Weights of a small transformer language model.
Architecture: LayerNorm after each residual sum, biases.
Each number is 50 + 10 x the weight over its row's rms, rounded and kept within 0 to 99. Layers, rows and columns count from 0. The size before them is the row's rms in percent of the matrix's.

# layer 2 attention output (transposed), 224x224, rms 0.0533, rows 109-127, columns 0-111
091:49 60 36 41 44 49 40 44 45 57 51 74 56 48 47 56 55 65 45 64 49 42 60 73 46 38 60 38 39 45 67 28 52 51 46 69 66 43 59 69 72 37 41 49 49 42 64 52 33 47 51 26 62 56 53 50 44 41 65 67 51 47 35 66 51 71 65 55 57 41 44 57 44 51 62 53 45 43 56 42 68 46 39 43 51 44 52 58 51 45 42 48 63 45 34 53 52 51 65 40 70 27 68 55 38 53 46 51 54 45 47 50
104:51 55 44 32 62 50 40 57 44 56 61 48 64 46 44 38 43 47 41 58 66 56 41 53 52 45 49 47 40 48 48 51 57 36 60 44 61 52 63 47 58 48 46 60 44 40 62 42 44 45 47 53 61 43 65 50 21 35 26 64 53 58 51 48 32 65 44 41 41 57 55 40 80 48 51 51 44 55 56 47 55 51 53 59 62 45 43 46 58 34 33 40 52 45 49 44 60 51 60 59 63 43 48 50 37 62 59 42 56 63 64 57
097:43 48 61 38 45 55 52 59 43 39 50 64 55 52 50 44 62 45 54 38 57 36 65 59 49 43 52 41 46 47 31 51 59 40 50 44 55 48 52 49 42 37 53 51 52 49 50 45 51 52 49 69 62 41 36 50 47 51 53 54 36 43 51 28 42 48 59 59 43 49 42 42 74 48 58 42 50 40 65 75 67 40 52 52 58 57 57 68 49 61 41 42 64 55 50 44 61 52 67 52 49 42 66 35 76 58 48 53 52 63 42 63
098:45 42 48 63 60 50 34 51 53 45 54 54 49 66 57 35 51 64 58 63 46 44 52 52 55 61 54 52 55 68 48 54 72 34 37 53 45 40 37 58 64 52 55 49 41 45 36 51 61 55 38 44 75 46 35 54 43 50 41 59 44 56 39 32 65 37 40 54 50 46 43 52 58 40 44 27 42 53 49 48 55 56 40 67 51 71 57 50 52 52 58 55 43 39 53 41 64 52 60 70 51 38 53 41 54 49 37 64 66 46 45 51
096:53 61 48 38 60 59 57 40 46 51 42 50 58 52 47 52 54 55 57 40 51 56 51 64 52 68 39 57 64 58 55 31 39 67 50 47 53 40 45 45 34 50 54 27 55 59 52 38 42 53 42 55 46 40 51 54 55 63 55 47 35 70 45 61 55 35 67 91 61 53 54 67 44 58 46 49 50 64 52 52 48 52 44 55 59 57 46 52 47 48 57 46 41 47 54 42 61 40 40 53 39 46 58 29 67 43 44 41 62 57 64 55
097:60 44 47 74 38 48 44 43 47 52 38 46 64 54 69 58 55 62 40 47 33 45 65 49 61 62 46 36 64 60 53 49 74 35 41 53 48 57 60 44 51 32 59 54 52 46 43 63 40 56 33 49 50 48 41 77 57 49 56 40 46 56 42 58 62 38 63 35 50 53 54 54 47 54 33 51 35 63 46 45 56 49 58 35 56 50 66 40 43 51 37 42 47 59 61 65 39 45 29 37 54 30 51 54 52 46 56 59 45 47 58 55
105:65 61 50 46 47 42 55 41 47 44 45 57 36 57 76 52 67 51 56 49 56 49 51 63 53 50 34 59 52 64 48 46 34 48 51 61 33 51 43 62 55 52 54 53 48 36 58 58 53 48 61 41 32 47 32 53 48 49 37 46 50 55 53 58 49 25 52 56 42 44 57 47 51 57 41 66 53 55 52 37 56 48 48 49 43 49 58 49 50 41 48 47 40 69 34 47 38 52 48 46 31 38 60 35 42 52 49 56 47 40 57 46
096:57 45 60 65 59 42 68 59 39 53 50 48 37 42 54 58 53 58 55 45 37 47 34 69 49 52 32 54 56 52 40 36 55 54 35 51 63 68 38 76 58 53 40 60 53 54 48 47 34 44 50 52 46 52 46 65 39 59 30 43 48 57 49 46 47 60 61 40 48 52 61 54 50 38 39 42 54 51 21 57 63 51 47 60 53 44 47 50 58 56 53 70 49 45 61 41 29 45 76 61 66 68 61 32 44 69 63 34 59 48 53 39
086:47 47 46 55 60 57 51 61 41 47 44 62 49 56 65 25 44 48 38 33 57 47 32 77 47 56 51 55 42 52 51 48 60 56 51 54 58 44 44 55 40 61 69 27 45 40 44 53 53 44 34 41 58 47 69 42 33 53 58 42 49 53 49 46 61 50 23 55 43 50 56 54 48 65 53 32 57 52 48 44 42 60 54 67 59 39 48 50 49 39 41 43 52 44 61 45 47 51 51 55 55 55 71 34 64 44 48 59 37 53 54 58
088:54 42 51 54 61 76 55 71 55 43 74 60 37 49 49 34 64 38 45 49 20 55 59 42 55 55 35 64 41 57 47 48 45 49 49 40 41 50 47 63 53 47 49 35 55 46 50 59 51 30 42 58 47 45 43 54 53 53 38 55 40 47 40 61 58 35 47 63 53 36 39 43 54 51 39 48 44 47 45 62 79 62 63 45 54 52 40 51 47 51 66 58 46 50 50 69 56 52 49 44 74 51 56 40 29 54 58 62 54 55 59 54
116:64 55 49 39 58 51 57 35 46 31 38 70 57 46 39 45 33 50 35 56 55 39 51 43 50 27 45 63 49 50 51 36 46 58 42 61 46 48 51 69 36 39 41 44 54 51 55 46 23 57 72 41 36 61 40 44 37 40 57 56 56 42 60 45 57 55 40 66 57 50 67 42 52 44 54 51 51 47 46 51 68 47 40 33 55 63 63 53 52 65 57 47 45 40 37 63 35 38 58 39 68 42 67 41 41 47 46 46 36 33 51 57
085:46 22 31 45 34 46 52 49 36 47 42 50 46 50 40 58 56 50 49 38 72 45 69 62 38 41 67 49 69 49 57 54 56 56 45 44 49 53 51 64 61 58 51 46 65 49 46 53 51 56 45 40 73 67 46 54 46 47 31 64 48 58 50 56 43 68 41 38 50 52 33 63 56 58 46 51 63 60 62 59 45 60 35 55 53 49 50 60 46 27 40 49 43 57 58 36 65 45 40 55 28 39 42 47 40 60 51 54 62 53 55 56
106:42 52 49 58 44 51 67 52 48 48 42 28 34 46 36 51 48 60 51 56 62 56 30 36 48 44 62 49 48 64 63 50 40 49 53 64 58 47 57 48 56 49 46 61 54 50 41 62 56 56 57 24 72 55 67 58 45 49 48 39 50 49 41 50 53 44 57 41 50 45 49 56 54 40 58 60 62 47 36 35 48 47 48 44 53 47 59 53 38 56 55 47 43 61 50 46 56 50 21 41 62 31 29 57 43 51 38 47 65 30 47 63
103:42 36 33 58 49 67 59 56 56 46 41 46 75 48 36 44 27 46 51 51 50 50 63 39 48 54 62 64 58 49 28 59 60 48 41 70 64 40 60 31 70 55 61 48 48 57 36 32 33 46 35 49 42 60 42 47 55 55 59 40 57 49 64 52 57 61 45 36 60 46 47 63 41 27 53 44 41 44 76 36 55 55 48 51 46 60 57 47 44 38 48 47 50 53 53 47 31 54 63 36 45 68 47 41 54 53 44 59 55 56 51 54
102:41 45 51 59 60 50 57 63 36 51 57 29 46 48 57 51 50 53 59 44 50 36 61 51 46 63 51 72 55 54 51 58 52 51 60 44 45 33 51 47 45 55 50 48 53 49 52 44 52 38 45 54 40 52 49 64 26 64 34 39 42 73 59 36 66 44 43 43 62 55 39 41 53 44 45 58 62 56 60 29 59 61 44 60 51 55 56 54 52 44 45 43 37 68 69 54 44 39 51 31 28 44 43 25 37 47 48 59 43 45 53 51
106:47 68 51 46 44 41 73 21 49 43 45 59 29 36 42 62 58 32 43 44 35 50 59 54 56 50 49 68 56 39 69 46 56 55 35 50 46 54 59 30 48 44 44 36 58 51 51 59 42 75 74 41 47 59 50 42 73 57 45 57 48 49 45 63 58 59 46 49 42 48 51 36 48 41 55 35 81 61 51 49 42 52 39 39 51 57 54 49 40 68 52 53 27 47 55 56 32 47 42 47 66 37 53 61 48 49 55 36 53 50 51 44
099:51 41 55 52 56 60 54 42 42 49 43 60 46 52 56 49 60 49 29 45 44 63 47 43 39 55 55 53 38 67 60 46 38 61 56 73 57 52 46 28 59 43 48 61 48 47 38 54 47 45 42 44 58 57 65 42 48 63 52 32 48 40 40 64 51 60 60 37 60 45 40 54 65 50 61 51 58 59 49 56 59 47 37 54 55 48 62 63 57 64 52 45 52 66 46 61 38 56 41 44 29 66 35 33 31 54 42 48 79 42 38 45
086:70 51 36 42 40 43 56 53 50 28 44 26 66 55 36 46 48 56 59 40 37 60 59 56 40 20 64 42 54 44 56 62 54 52 57 50 33 52 49 30 41 60 60 39 35 49 71 47 44 60 58 58 62 50 38 71 54 49 67 60 50 61 48 61 40 38 61 50 52 39 44 52 40 56 40 42 64 53 56 47 39 55 40 50 48 51 43 44 41 46 47 53 58 58 45 52 67 53 35 54 37 62 51 54 75 34 57 64 39 59 54 27
092:62 52 48 55 52 57 49 25 52 45 52 44 59 53 37 49 44 52 45 47 33 34 50 37 37 48 41 42 65 47 45 33 62 46 64 63 39 66 51 73 41 31 57 54 47 50 29 70 45 44 59 53 52 58 46 51 58 61 50 54 58 41 43 57 42 52 26 54 70 49 53 52 62 48 45 50 48 43 65 40 40 66 54 65 49 64 70 54 47 62 39 30 59 41 40 62 28 65 60 43 62 50 52 41 35 65 34 44 45 55 53 54
# layer 2 attention value, 224x224, rms 0.0587, rows 110-127, columns 0-111
099:51 52 32 57 47 50 24 60 53 48 46 53 38 40 56 56 48 50 56 40 52 42 34 45 63 40 44 64 61 39 51 44 31 71 43 64 41 51 43 33 64 72 42 24 47 58 53 64 58 59 64 53 57 44 63 48 59 57 47 52 58 60 42 56 49 46 55 44 45 39 33 63 34 40 41 51 37 44 67 41 36 31 45 49 58 33 50 49 44 45 40 52 54 38 41 59 52 58 40 54 56 44 59 70 39 37 40 42 53 47 57 53
103:52 77 37 49 53 57 56 37 69 52 50 54 54 39 50 49 37 44 40 46 54 65 46 51 41 38 43 73 64 51 35 47 28 45 57 56 56 57 28 42 54 58 56 39 42 43 46 50 61 59 66 35 39 54 76 40 37 63 52 56 61 53 68 71 51 61 37 38 42 54 41 54 34 57 33 47 35 52 62 41 47 46 56 52 47 46 57 38 51 40 66 50 53 39 50 49 52 54 55 46 64 39 31 58 42 61 34 42 48 50 63 62
114:62 62 32 63 34 43 60 48 43 44 46 52 47 38 48 49 50 65 62 47 46 60 38 35 57 41 43 33 54 42 27 45 47 46 50 44 66 57 33 38 41 60 62 41 50 58 51 43 44 35 58 54 62 52 40 50 60 53 68 61 49 53 38 57 34 51 57 42 53 48 56 62 33 53 49 45 39 53 50 41 54 62 49 46 53 39 54 54 45 58 54 49 54 57 28 60 58 44 47 51 55 44 41 54 53 57 51 58 63 56 61 51
109:67 42 29 59 45 36 21 54 67 66 50 37 39 56 37 53 58 35 66 41 60 32 60 46 42 36 55 47 59 40 44 35 37 53 70 59 50 50 40 68 42 63 54 56 39 36 41 51 33 60 48 55 56 58 55 50 38 54 54 50 54 59 49 57 35 49 36 57 42 46 60 55 64 43 45 55 58 48 56 63 58 55 61 48 27 55 53 53 40 50 59 52 52 49 46 58 46 34 49 61 38 62 47 50 68 55 63 39 40 41 54 38
107:54 40 46 60 48 43 74 39 65 62 70 49 66 47 42 55 56 75 44 72 48 68 40 41 57 55 49 36 48 52 69 49 49 53 44 40 50 36 31 39 58 45 39 43 46 41 36 51 38 54 51 34 50 49 37 32 51 54 46 55 49 44 45 40 51 45 62 63 42 70 36 43 47 53 64 44 52 62 47 47 33 57 43 51 46 60 32 49 52 52 59 41 40 46 43 56 56 60 43 59 44 55 43 39 42 55 55 49 58 52 52 40
111:56 40 63 49 51 41 31 44 45 51 48 42 51 54 35 45 58 38 52 43 20 50 52 52 52 53 50 37 57 52 57 50 61 49 53 43 60 55 50 54 31 52 50 61 45 39 62 47 26 67 42 49 48 49 51 62 48 38 55 47 48 38 28 41 64 56 33 51 55 60 57 44 58 51 56 49 63 36 55 40 48 52 61 61 34 55 59 55 51 34 52 48 58 32 67 42 66 45 37 26 40 53 49 58 69 46 56 43 57 75 44 45
101:54 61 47 46 59 50 27 50 48 50 48 49 45 66 54 48 56 42 46 38 33 41 54 37 53 41 59 48 59 52 37 52 46 32 46 62 47 47 36 39 33 57 73 36 60 34 44 31 49 41 62 53 35 45 32 60 27 64 48 55 41 56 61 53 53 53 63 66 72 45 49 51 35 42 64 58 58 46 62 26 64 47 65 33 64 42 56 62 55 52 39 48 58 38 36 46 71 54 56 42 51 48 48 68 38 54 45 60 61 64 47 44
086:53 60 43 48 47 42 39 59 52 71 35 53 50 42 55 59 48 44 64 41 51 49 44 62 39 52 38 54 60 20 43 40 50 49 50 60 46 65 26 53 38 46 62 41 64 58 24 56 59 63 60 53 56 46 43 58 39 67 53 54 40 53 47 47 43 52 42 33 46 43 40 58 55 28 31 57 51 44 41 43 47 39 34 38 70 53 71 54 59 55 37 50 47 42 49 55 60 54 75 62 56 42 38 70 61 63 43 52 58 54 33 45
096:76 50 41 65 47 41 65 45 50 59 32 49 46 42 47 31 58 42 61 58 55 47 58 50 48 40 61 50 62 43 54 77 62 34 48 50 29 41 41 51 37 42 53 47 52 42 45 47 49 63 41 48 52 57 58 35 45 49 56 50 62 45 58 54 57 60 48 64 56 63 49 53 50 44 42 59 51 71 60 43 47 46 43 33 58 44 50 57 63 53 47 47 43 54 49 40 61 67 65 54 64 43 41 48 46 72 41 36 64 51 28 47
109:34 35 38 39 47 62 54 65 66 53 47 38 48 60 61 61 51 61 45 52 54 43 47 56 21 67 54 61 57 47 54 64 45 63 65 43 50 31 50 43 60 44 40 59 63 40 56 49 43 41 44 56 30 61 68 56 24 55 56 63 47 57 51 42 57 44 51 54 60 46 53 36 49 32 53 35 46 47 50 43 51 37 65 66 59 59 48 42 54 47 33 31 47 52 81 55 51 73 43 51 45 66 50 58 64 49 57 29 42 56 58 66
087:47 69 35 25 47 43 44 69 67 41 67 46 53 58 59 46 50 36 42 59 66 56 49 42 70 53 45 36 56 54 47 42 52 47 50 52 37 48 41 35 55 49 56 49 32 60 28 47 44 60 57 58 58 45 48 47 66 55 39 45 42 40 46 47 43 73 45 40 50 37 47 49 42 56 57 50 42 43 35 50 56 65 45 46 38 51 55 45 47 51 60 56 49 48 42 32 57 43 46 56 56 50 32 48 45 55 30 41 23 58 56 38
114:44 45 54 52 54 52 61 44 51 54 42 61 71 54 44 56 48 50 33 50 45 56 53 40 65 47 52 39 34 45 57 49 55 63 53 36 52 43 56 36 76 55 36 43 53 48 30 39 53 62 31 43 41 35 46 49 65 31 47 41 33 59 57 59 52 62 62 51 40 47 41 42 47 54 51 39 54 53 61 61 61 54 37 46 35 81 45 55 59 56 44 57 46 54 43 52 32 26 52 68 56 51 68 38 49 45 47 40 49 50 60 47
089:40 62 68 44 48 61 52 43 34 47 43 47 56 54 52 48 56 67 51 50 43 47 39 34 32 68 55 47 44 58 57 31 50 59 46 58 60 54 55 56 64 47 56 50 47 42 36 37 60 33 66 51 46 44 36 51 34 48 48 40 44 45 37 55 52 46 44 59 50 55 39 52 66 48 63 57 46 54 40 53 61 44 67 66 58 51 45 42 56 71 66 44 54 44 32 48 49 57 53 52 39 60 38 39 57 70 60 47 50 47 66 50
110:59 67 43 56 49 28 35 52 63 53 52 49 61 52 52 56 56 54 50 51 53 54 50 39 54 51 31 36 36 41 54 43 35 72 55 55 48 63 37 48 45 60 45 65 33 41 61 40 34 64 46 42 57 56 45 44 31 53 62 57 51 43 32 46 56 54 27 53 54 36 56 47 65 50 56 42 48 62 44 47 59 60 40 54 46 34 47 56 44 51 56 52 46 37 44 51 47 45 31 48 46 56 44 57 52 45 83 43 46 42 58 29
103:51 43 54 35 33 56 55 51 67 36 63 40 62 31 40 53 54 51 49 81 68 60 50 42 65 49 40 45 58 58 69 57 67 45 49 19 37 33 62 36 49 45 54 71 49 58 46 61 37 47 54 50 44 53 57 56 52 35 45 52 48 50 59 38 55 40 50 51 50 46 52 54 42 64 60 49 47 49 43 70 45 57 62 50 60 51 45 51 53 16 43 61 49 59 57 45 65 37 34 49 59 39 45 42 43 58 47 36 60 49 47 47
084:26 63 43 51 41 53 60 56 41 45 70 38 48 44 41 50 37 42 47 43 68 26 53 37 52 47 53 39 62 45 71 37 55 67 66 45 58 43 53 62 50 48 59 56 57 59 48 60 57 32 43 39 57 44 46 54 52 36 52 52 48 63 49 51 37 59 39 48 42 53 48 38 43 37 56 42 39 47 44 54 57 55 48 38 51 56 43 58 48 52 38 64 55 52 39 37 44 51 52 44 69 41 47 43 60 49 39 54 47 60 62 48
096:56 41 38 34 52 54 38 38 54 53 54 58 52 56 62 39 47 40 47 50 46 63 65 39 42 62 49 44 40 38 38 40 50 32 42 62 46 56 31 64 66 38 49 50 70 43 35 54 47 50 35 48 60 54 64 22 67 45 62 47 55 58 46 44 47 44 28 59 49 51 74 42 51 60 48 43 57 48 38 47 51 42 54 51 35 67 39 34 28 45 47 38 54 50 43 46 47 52 54 54 46 57 55 38 46 55 37 53 46 44 36 48
103:34 53 67 51 49 61 41 49 51 54 50 38 47 52 67 64 62 53 47 38 76 38 48 52 32 47 42 51 42 54 44 45 62 50 57 63 54 62 57 50 49 54 46 49 30 65 62 40 61 46 62 33 55 45 47 29 45 61 64 57 56 63 60 41 65 64 41 58 49 59 38 45 55 54 64 38 44 45 49 65 46 45 60 57 42 62 55 42 59 47 51 53 40 47 47 43 47 52 36 32 45 48 45 48 51 41 52 56 52 43 73 55
# layer 2 attention query, 224x224, rms 0.0665, rows 128-140, columns 0-111
081:48 45 39 54 53 29 52 55 71 63 53 38 57 48 41 34 56 50 51 55 57 57 47 57 61 57 40 48 54 55 61 32 51 40 61 45 46 53 34 54 47 45 42 47 54 42 57 31 60 55 46 54 51 21 40 43 42 55 51 49 50 36 57 44 47 51 53 50 66 55 48 39 47 51 41 72 39 52 59 49 40 44 59 48 45 59 44 41 58 52 41 62 27 43 60 56 54 36 34 60 44 54 35 61 44 40 29 48 46 37 42 41
073:58 66 49 64 51 56 35 56 66 60 57 53 46 43 37 52 50 48 53 66 67 55 61 46 56 47 28 39 45 69 53 62 37 60 45 36 41 60 38 51 66 36 30 46 67 47 35 53 39 66 56 45 49 42 51 50 47 49 41 59 54 51 55 47 47 39 61 38 48 37 55 52 38 51 52 47 74 65 52 47 67 37 52 47 38 66 61 38 53 36 53 44 34 59 67 54 45 44 52 55 44 51 60 55 53 23 37 60 39 51 62 45
075:54 53 57 59 54 74 37 59 48 42 48 48 31 69 42 57 52 52 37 51 62 54 59 62 45 40 52 53 42 63 29 73 34 61 51 45 60 50 56 51 54 66 32 52 48 53 33 63 46 54 56 54 64 66 71 44 43 39 37 60 46 57 63 50 50 50 39 49 44 47 44 61 40 56 52 29 53 46 53 27 54 45 43 30 46 50 47 64 34 40 52 41 62 50 44 43 55 59 54 48 61 47 76 58 42 41 58 47 48 57 41 49
093:49 37 60 47 47 65 39 45 32 46 48 51 49 66 58 59 54 59 42 40 58 42 60 38 42 41 56 53 48 48 39 63 37 66 31 60 67 58 57 54 52 60 60 52 41 54 49 57 58 36 48 55 48 75 61 52 47 34 53 60 70 56 43 55 61 55 48 54 30 47 44 60 54 59 53 45 60 48 65 46 55 58 43 45 53 35 38 65 29 46 52 50 73 39 36 55 36 57 58 38 53 45 63 43 55 58 66 56 50 55 54 60
100:54 42 37 57 47 35 46 50 67 62 43 46 54 33 50 45 49 50 57 66 57 53 39 57 58 62 45 44 49 58 67 40 56 35 69 49 28 54 38 56 39 40 46 49 65 56 58 47 48 63 54 50 47 30 37 61 50 60 63 49 42 37 55 51 50 44 56 52 75 54 56 40 45 47 41 59 51 48 51 52 35 53 60 52 49 62 59 34 65 48 43 44 20 46 59 50 63 38 38 57 49 58 36 65 50 42 39 55 43 49 55 41
064:48 44 31 56 41 46 91 26 41 59 55 44 64 51 60 46 48 50 49 40 64 46 35 55 45 58 61 68 60 37 63 31 64 45 48 50 47 53 52 42 46 49 50 54 46 44 40 43 65 56 45 54 47 24 36 59 42 63 51 37 63 53 47 56 59 24 52 44 68 70 59 34 57 40 49 56 44 55 42 59 33 43 45 62 59 56 46 51 58 64 40 57 51 46 53 55 44 49 45 47 48 51 26 57 40 55 51 40 49 51 49 52
092:51 42 44 57 53 24 63 47 62 73 47 50 60 38 53 44 53 44 53 61 37 62 48 45 62 55 43 41 54 43 62 39 61 40 72 44 40 61 43 64 41 49 54 49 67 41 57 53 54 57 53 53 50 33 52 42 57 69 49 48 33 45 53 52 48 41 51 50 60 61 56 39 53 56 49 59 46 40 48 53 40 55 57 54 54 55 55 50 64 56 37 58 35 49 66 41 49 28 45 60 42 59 36 61 45 53 31 47 49 47 51 48
088:53 50 37 59 41 30 49 52 57 59 49 47 57 30 40 35 54 54 58 58 47 64 34 45 58 64 48 33 53 45 70 34 53 45 58 38 43 53 37 48 50 29 51 51 53 40 49 44 49 46 55 51 44 36 35 41 54 58 53 41 44 40 54 45 44 53 41 45 67 53 62 38 52 43 42 62 46 45 50 63 34 47 47 62 60 53 49 40 60 54 48 52 27 51 58 45 44 33 49 62 46 56 37 57 50 43 33 47 50 44 53 49
098:63 48 42 57 32 38 43 60 64 41 49 50 53 27 34 36 42 44 64 51 44 61 36 40 65 50 46 39 51 48 72 48 44 42 57 34 55 52 30 59 54 23 42 49 53 48 48 54 54 52 54 55 51 33 46 47 63 77 53 51 34 39 47 52 54 42 55 57 75 51 72 36 52 47 49 58 56 55 49 50 46 52 44 54 49 64 55 39 54 53 53 68 30 43 56 48 61 48 59 70 52 51 38 66 55 51 48 55 54 45 48 47
061:36 31 48 46 43 48 71 22 45 59 50 50 57 65 60 59 35 48 46 38 59 44 37 54 41 55 60 64 62 31 61 38 67 49 42 57 57 37 61 45 41 68 74 56 47 48 43 39 56 48 42 36 51 38 30 52 47 55 47 26 59 59 44 54 50 41 46 44 46 60 43 44 40 53 59 63 36 48 57 62 53 60 48 57 48 35 39 43 53 66 34 52 43 31 57 53 27 47 36 44 39 57 34 38 35 57 58 50 52 60 55 49
076:53 57 57 51 60 65 34 60 45 39 54 48 43 60 53 60 52 52 48 45 51 39 41 31 47 40 47 35 47 59 52 59 42 59 43 51 51 50 56 45 59 50 37 65 49 46 54 58 55 48 55 55 60 68 68 38 49 35 35 60 57 57 55 45 41 64 44 43 35 35 55 54 47 68 44 35 49 47 54 51 51 47 48 36 41 37 46 61 35 39 61 56 52 59 42 63 44 54 46 40 54 50 65 53 49 50 61 38 42 49 46 51
084:66 72 39 51 39 35 59 46 62 61 50 43 53 45 45 47 56 49 34 58 44 55 50 53 48 70 50 50 48 60 43 47 51 47 66 47 43 62 34 46 38 44 61 51 51 45 57 56 42 49 52 38 35 47 55 48 47 59 56 47 32 54 47 60 52 49 53 36 65 46 53 50 38 45 57 61 35 47 47 45 49 53 58 52 48 52 69 37 59 54 46 27 25 64 71 60 33 37 27 48 48 50 43 43 47 44 22 57 56 42 57 49
082:45 51 70 49 55 75 43 51 34 43 47 43 43 55 59 56 61 43 45 46 55 41 51 46 35 34 54 53 50 43 37 69 43 66 43 52 60 46 59 49 55 56 39 58 42 55 36 55 61 44 57 55 62 75 60 57 42 36 37 53 71 70 57 53 53 50 54 60 39 40 35 59 46 47 54 36 55 47 54 43 53 47 44 41 52 42 52 66 31 49 51 45 73 45 33 31 56 65 57 43 64 49 68 37 55 54 68 45 49 61 41 62
# layer 2 attention key, 224x224, rms 0.0548, rows 128-140, columns 0-111
071:26 28 71 42 39 57 42 44 44 52 51 42 52 50 54 40 57 53 57 33 45 45 45 60 50 46 44 53 50 44 54 46 57 71 31 64 60 32 64 67 42 61 57 48 44 43 63 39 50 49 45 32 53 54 57 42 30 43 44 61 56 48 44 52 60 43 35 46 38 47 42 54 63 61 54 54 51 58 35 45 42 38 56 45 48 36 42 69 37 42 39 64 71 34 30 58 38 52 36 33 45 51 48 42 45 52 55 50 51 55 40 61
085:45 58 45 53 45 36 39 54 74 44 28 54 64 33 57 55 48 52 55 61 50 66 75 55 60 30 32 40 65 58 60 62 55 43 51 44 38 55 37 53 44 57 38 43 66 46 47 43 32 54 36 27 53 49 51 52 48 45 44 48 56 43 57 46 31 57 61 57 47 52 57 39 46 63 54 57 60 41 37 45 42 48 59 40 59 60 60 48 58 44 46 42 26 48 41 41 38 43 47 48 35 63 67 51 43 50 43 44 62 50 42 41
083:65 64 55 37 48 56 41 57 63 60 47 38 50 44 51 70 50 51 54 51 56 61 55 50 58 53 48 39 58 54 59 63 63 65 67 30 40 52 40 55 46 48 35 43 50 38 58 50 58 59 44 44 52 46 54 57 39 40 58 53 48 47 55 47 44 56 50 46 60 57 45 44 33 45 28 44 48 62 38 47 44 35 45 56 63 54 57 49 36 32 58 40 26 54 79 45 59 38 43 57 46 58 53 44 42 30 40 57 44 50 58 60
086:53 36 33 67 56 27 61 48 52 47 59 43 36 41 36 50 41 36 47 51 45 61 35 42 61 56 52 44 46 56 51 50 62 67 54 61 51 43 40 47 57 39 37 48 44 54 56 36 40 53 35 43 40 50 48 42 49 65 42 29 39 45 66 48 61 52 36 49 47 45 48 51 61 48 50 64 39 63 44 47 57 59 45 65 51 51 56 28 58 44 55 38 39 45 41 55 40 63 62 37 47 51 42 34 53 41 57 52 50 57 44 44
077:59 42 67 39 68 46 39 55 67 67 43 49 63 43 50 52 34 46 53 24 45 52 58 54 48 47 54 72 59 44 42 47 47 65 52 40 55 55 54 56 56 53 64 52 70 50 39 52 58 59 51 33 54 56 60 60 27 44 60 59 71 51 42 60 39 46 52 49 59 53 44 66 46 63 54 40 46 39 46 59 46 52 60 40 48 54 66 67 46 36 51 59 52 41 34 53 40 43 44 38 42 52 52 51 34 63 57 63 58 51 55 45
067:42 47 54 68 49 52 56 50 39 44 46 50 53 45 56 44 46 63 56 37 54 40 33 45 47 60 53 70 43 42 38 54 51 66 33 67 59 53 70 46 52 58 53 50 30 49 53 54 67 53 48 44 62 45 52 57 53 54 43 60 60 53 32 52 65 46 39 65 43 46 51 34 47 50 58 34 51 58 49 59 47 53 47 45 44 55 26 68 50 66 50 58 65 50 34 42 40 55 52 33 44 48 40 40 33 57 62 46 48 44 50 51
078:53 39 69 57 59 49 55 25 36 60 50 65 44 67 69 52 57 37 48 50 37 41 54 46 42 58 42 43 51 46 41 50 47 58 29 60 63 43 69 58 50 53 61 61 52 58 48 46 57 48 57 45 55 58 59 39 51 55 33 63 49 59 49 63 73 42 42 42 50 53 40 48 58 35 44 58 40 40 55 46 54 63 48 45 53 46 39 51 63 55 38 56 71 32 52 44 41 65 35 52 57 39 35 52 59 63 52 50 53 51 42 49
066:44 52 60 43 37 53 54 35 39 45 41 46 60 40 54 47 53 53 52 54 47 59 50 51 46 60 51 65 46 42 59 37 57 60 38 56 51 42 64 57 52 54 63 48 49 51 36 38 46 39 69 54 41 60 46 54 59 42 48 62 41 46 34 40 58 49 56 53 30 44 32 41 50 50 57 33 38 41 50 56 38 39 49 48 46 31 47 70 59 60 41 53 74 44 42 47 30 46 44 48 48 33 47 50 56 69 49 49 53 52 52 60
098:43 50 51 57 51 39 58 63 55 43 36 55 57 41 41 61 46 47 53 67 35 33 49 35 35 52 29 44 62 39 45 51 51 37 60 54 53 46 57 44 56 50 41 45 53 47 57 62 46 49 44 49 38 60 35 48 65 30 60 39 50 56 48 46 39 61 60 69 60 68 48 67 41 49 54 45 61 41 68 48 56 33 60 37 50 54 30 55 58 48 60 32 57 65 61 30 57 49 56 54 66 47 49 61 63 49 33 65 39 61 45 43
076:49 32 45 60 47 59 49 33 46 51 55 53 40 63 51 44 47 48 51 37 53 50 39 49 36 60 65 56 55 69 37 61 47 53 34 64 59 40 65 52 53 67 63 55 31 54 56 46 47 41 56 51 67 60 49 39 34 64 45 41 55 50 53 59 66 44 48 55 36 51 49 57 53 59 47 49 54 49 48 49 56 60 45 54 52 49 43 59 51 55 57 76 70 44 39 48 47 54 57 48 52 45 57 40 58 52 63 45 48 49 61 54
076:39 48 46 26 45 41 50 47 68 43 25 47 66 39 58 59 50 58 65 51 47 54 50 40 55 54 40 59 60 54 53 49 45 47 61 37 55 54 31 53 47 25 33 43 66 49 39 40 34 68 53 52 51 45 51 38 41 45 38 39 42 49 41 61 38 45 59 34 48 48 57 56 47 53 42 55 37 50 60 49 48 41 56 52 62 48 71 42 48 43 63 48 21 64 59 32 53 39 48 53 48 62 41 62 60 37 45 56 33 33 42 32
096:41 53 77 45 48 57 30 50 45 52 64 57 63 66 39 53 60 49 34 41 57 61 55 51 41 42 46 43 53 58 54 71 42 58 42 46 49 57 44 59 53 50 69 46 50 60 50 53 54 69 57 38 62 54 49 55 47 60 29 73 46 61 54 51 42 39 34 49 44 51 47 48 35 55 49 50 42 42 54 57 40 46 34 50 73 46 65 67 43 65 42 70 53 41 60 60 45 48 50 68 33 65 69 43 43 71 58 58 41 51 50 62
071:47 53 37 75 53 41 54 55 61 51 43 39 52 33 59 59 59 52 44 68 35 66 45 40 59 56 59 35 50 53 44 48 48 46 60 42 45 49 54 55 52 44 40 57 58 24 52 38 48 39 42 40 40 48 46 54 66 35 58 41 54 45 54 45 57 50 55 48 49 58 49 48 49 50 45 46 32 34 52 31 53 45 64 44 55 66 46 24 53 38 74 24 28 61 47 42 55 49 45 43 77 52 30 42 43 30 49 48 33 50 54 40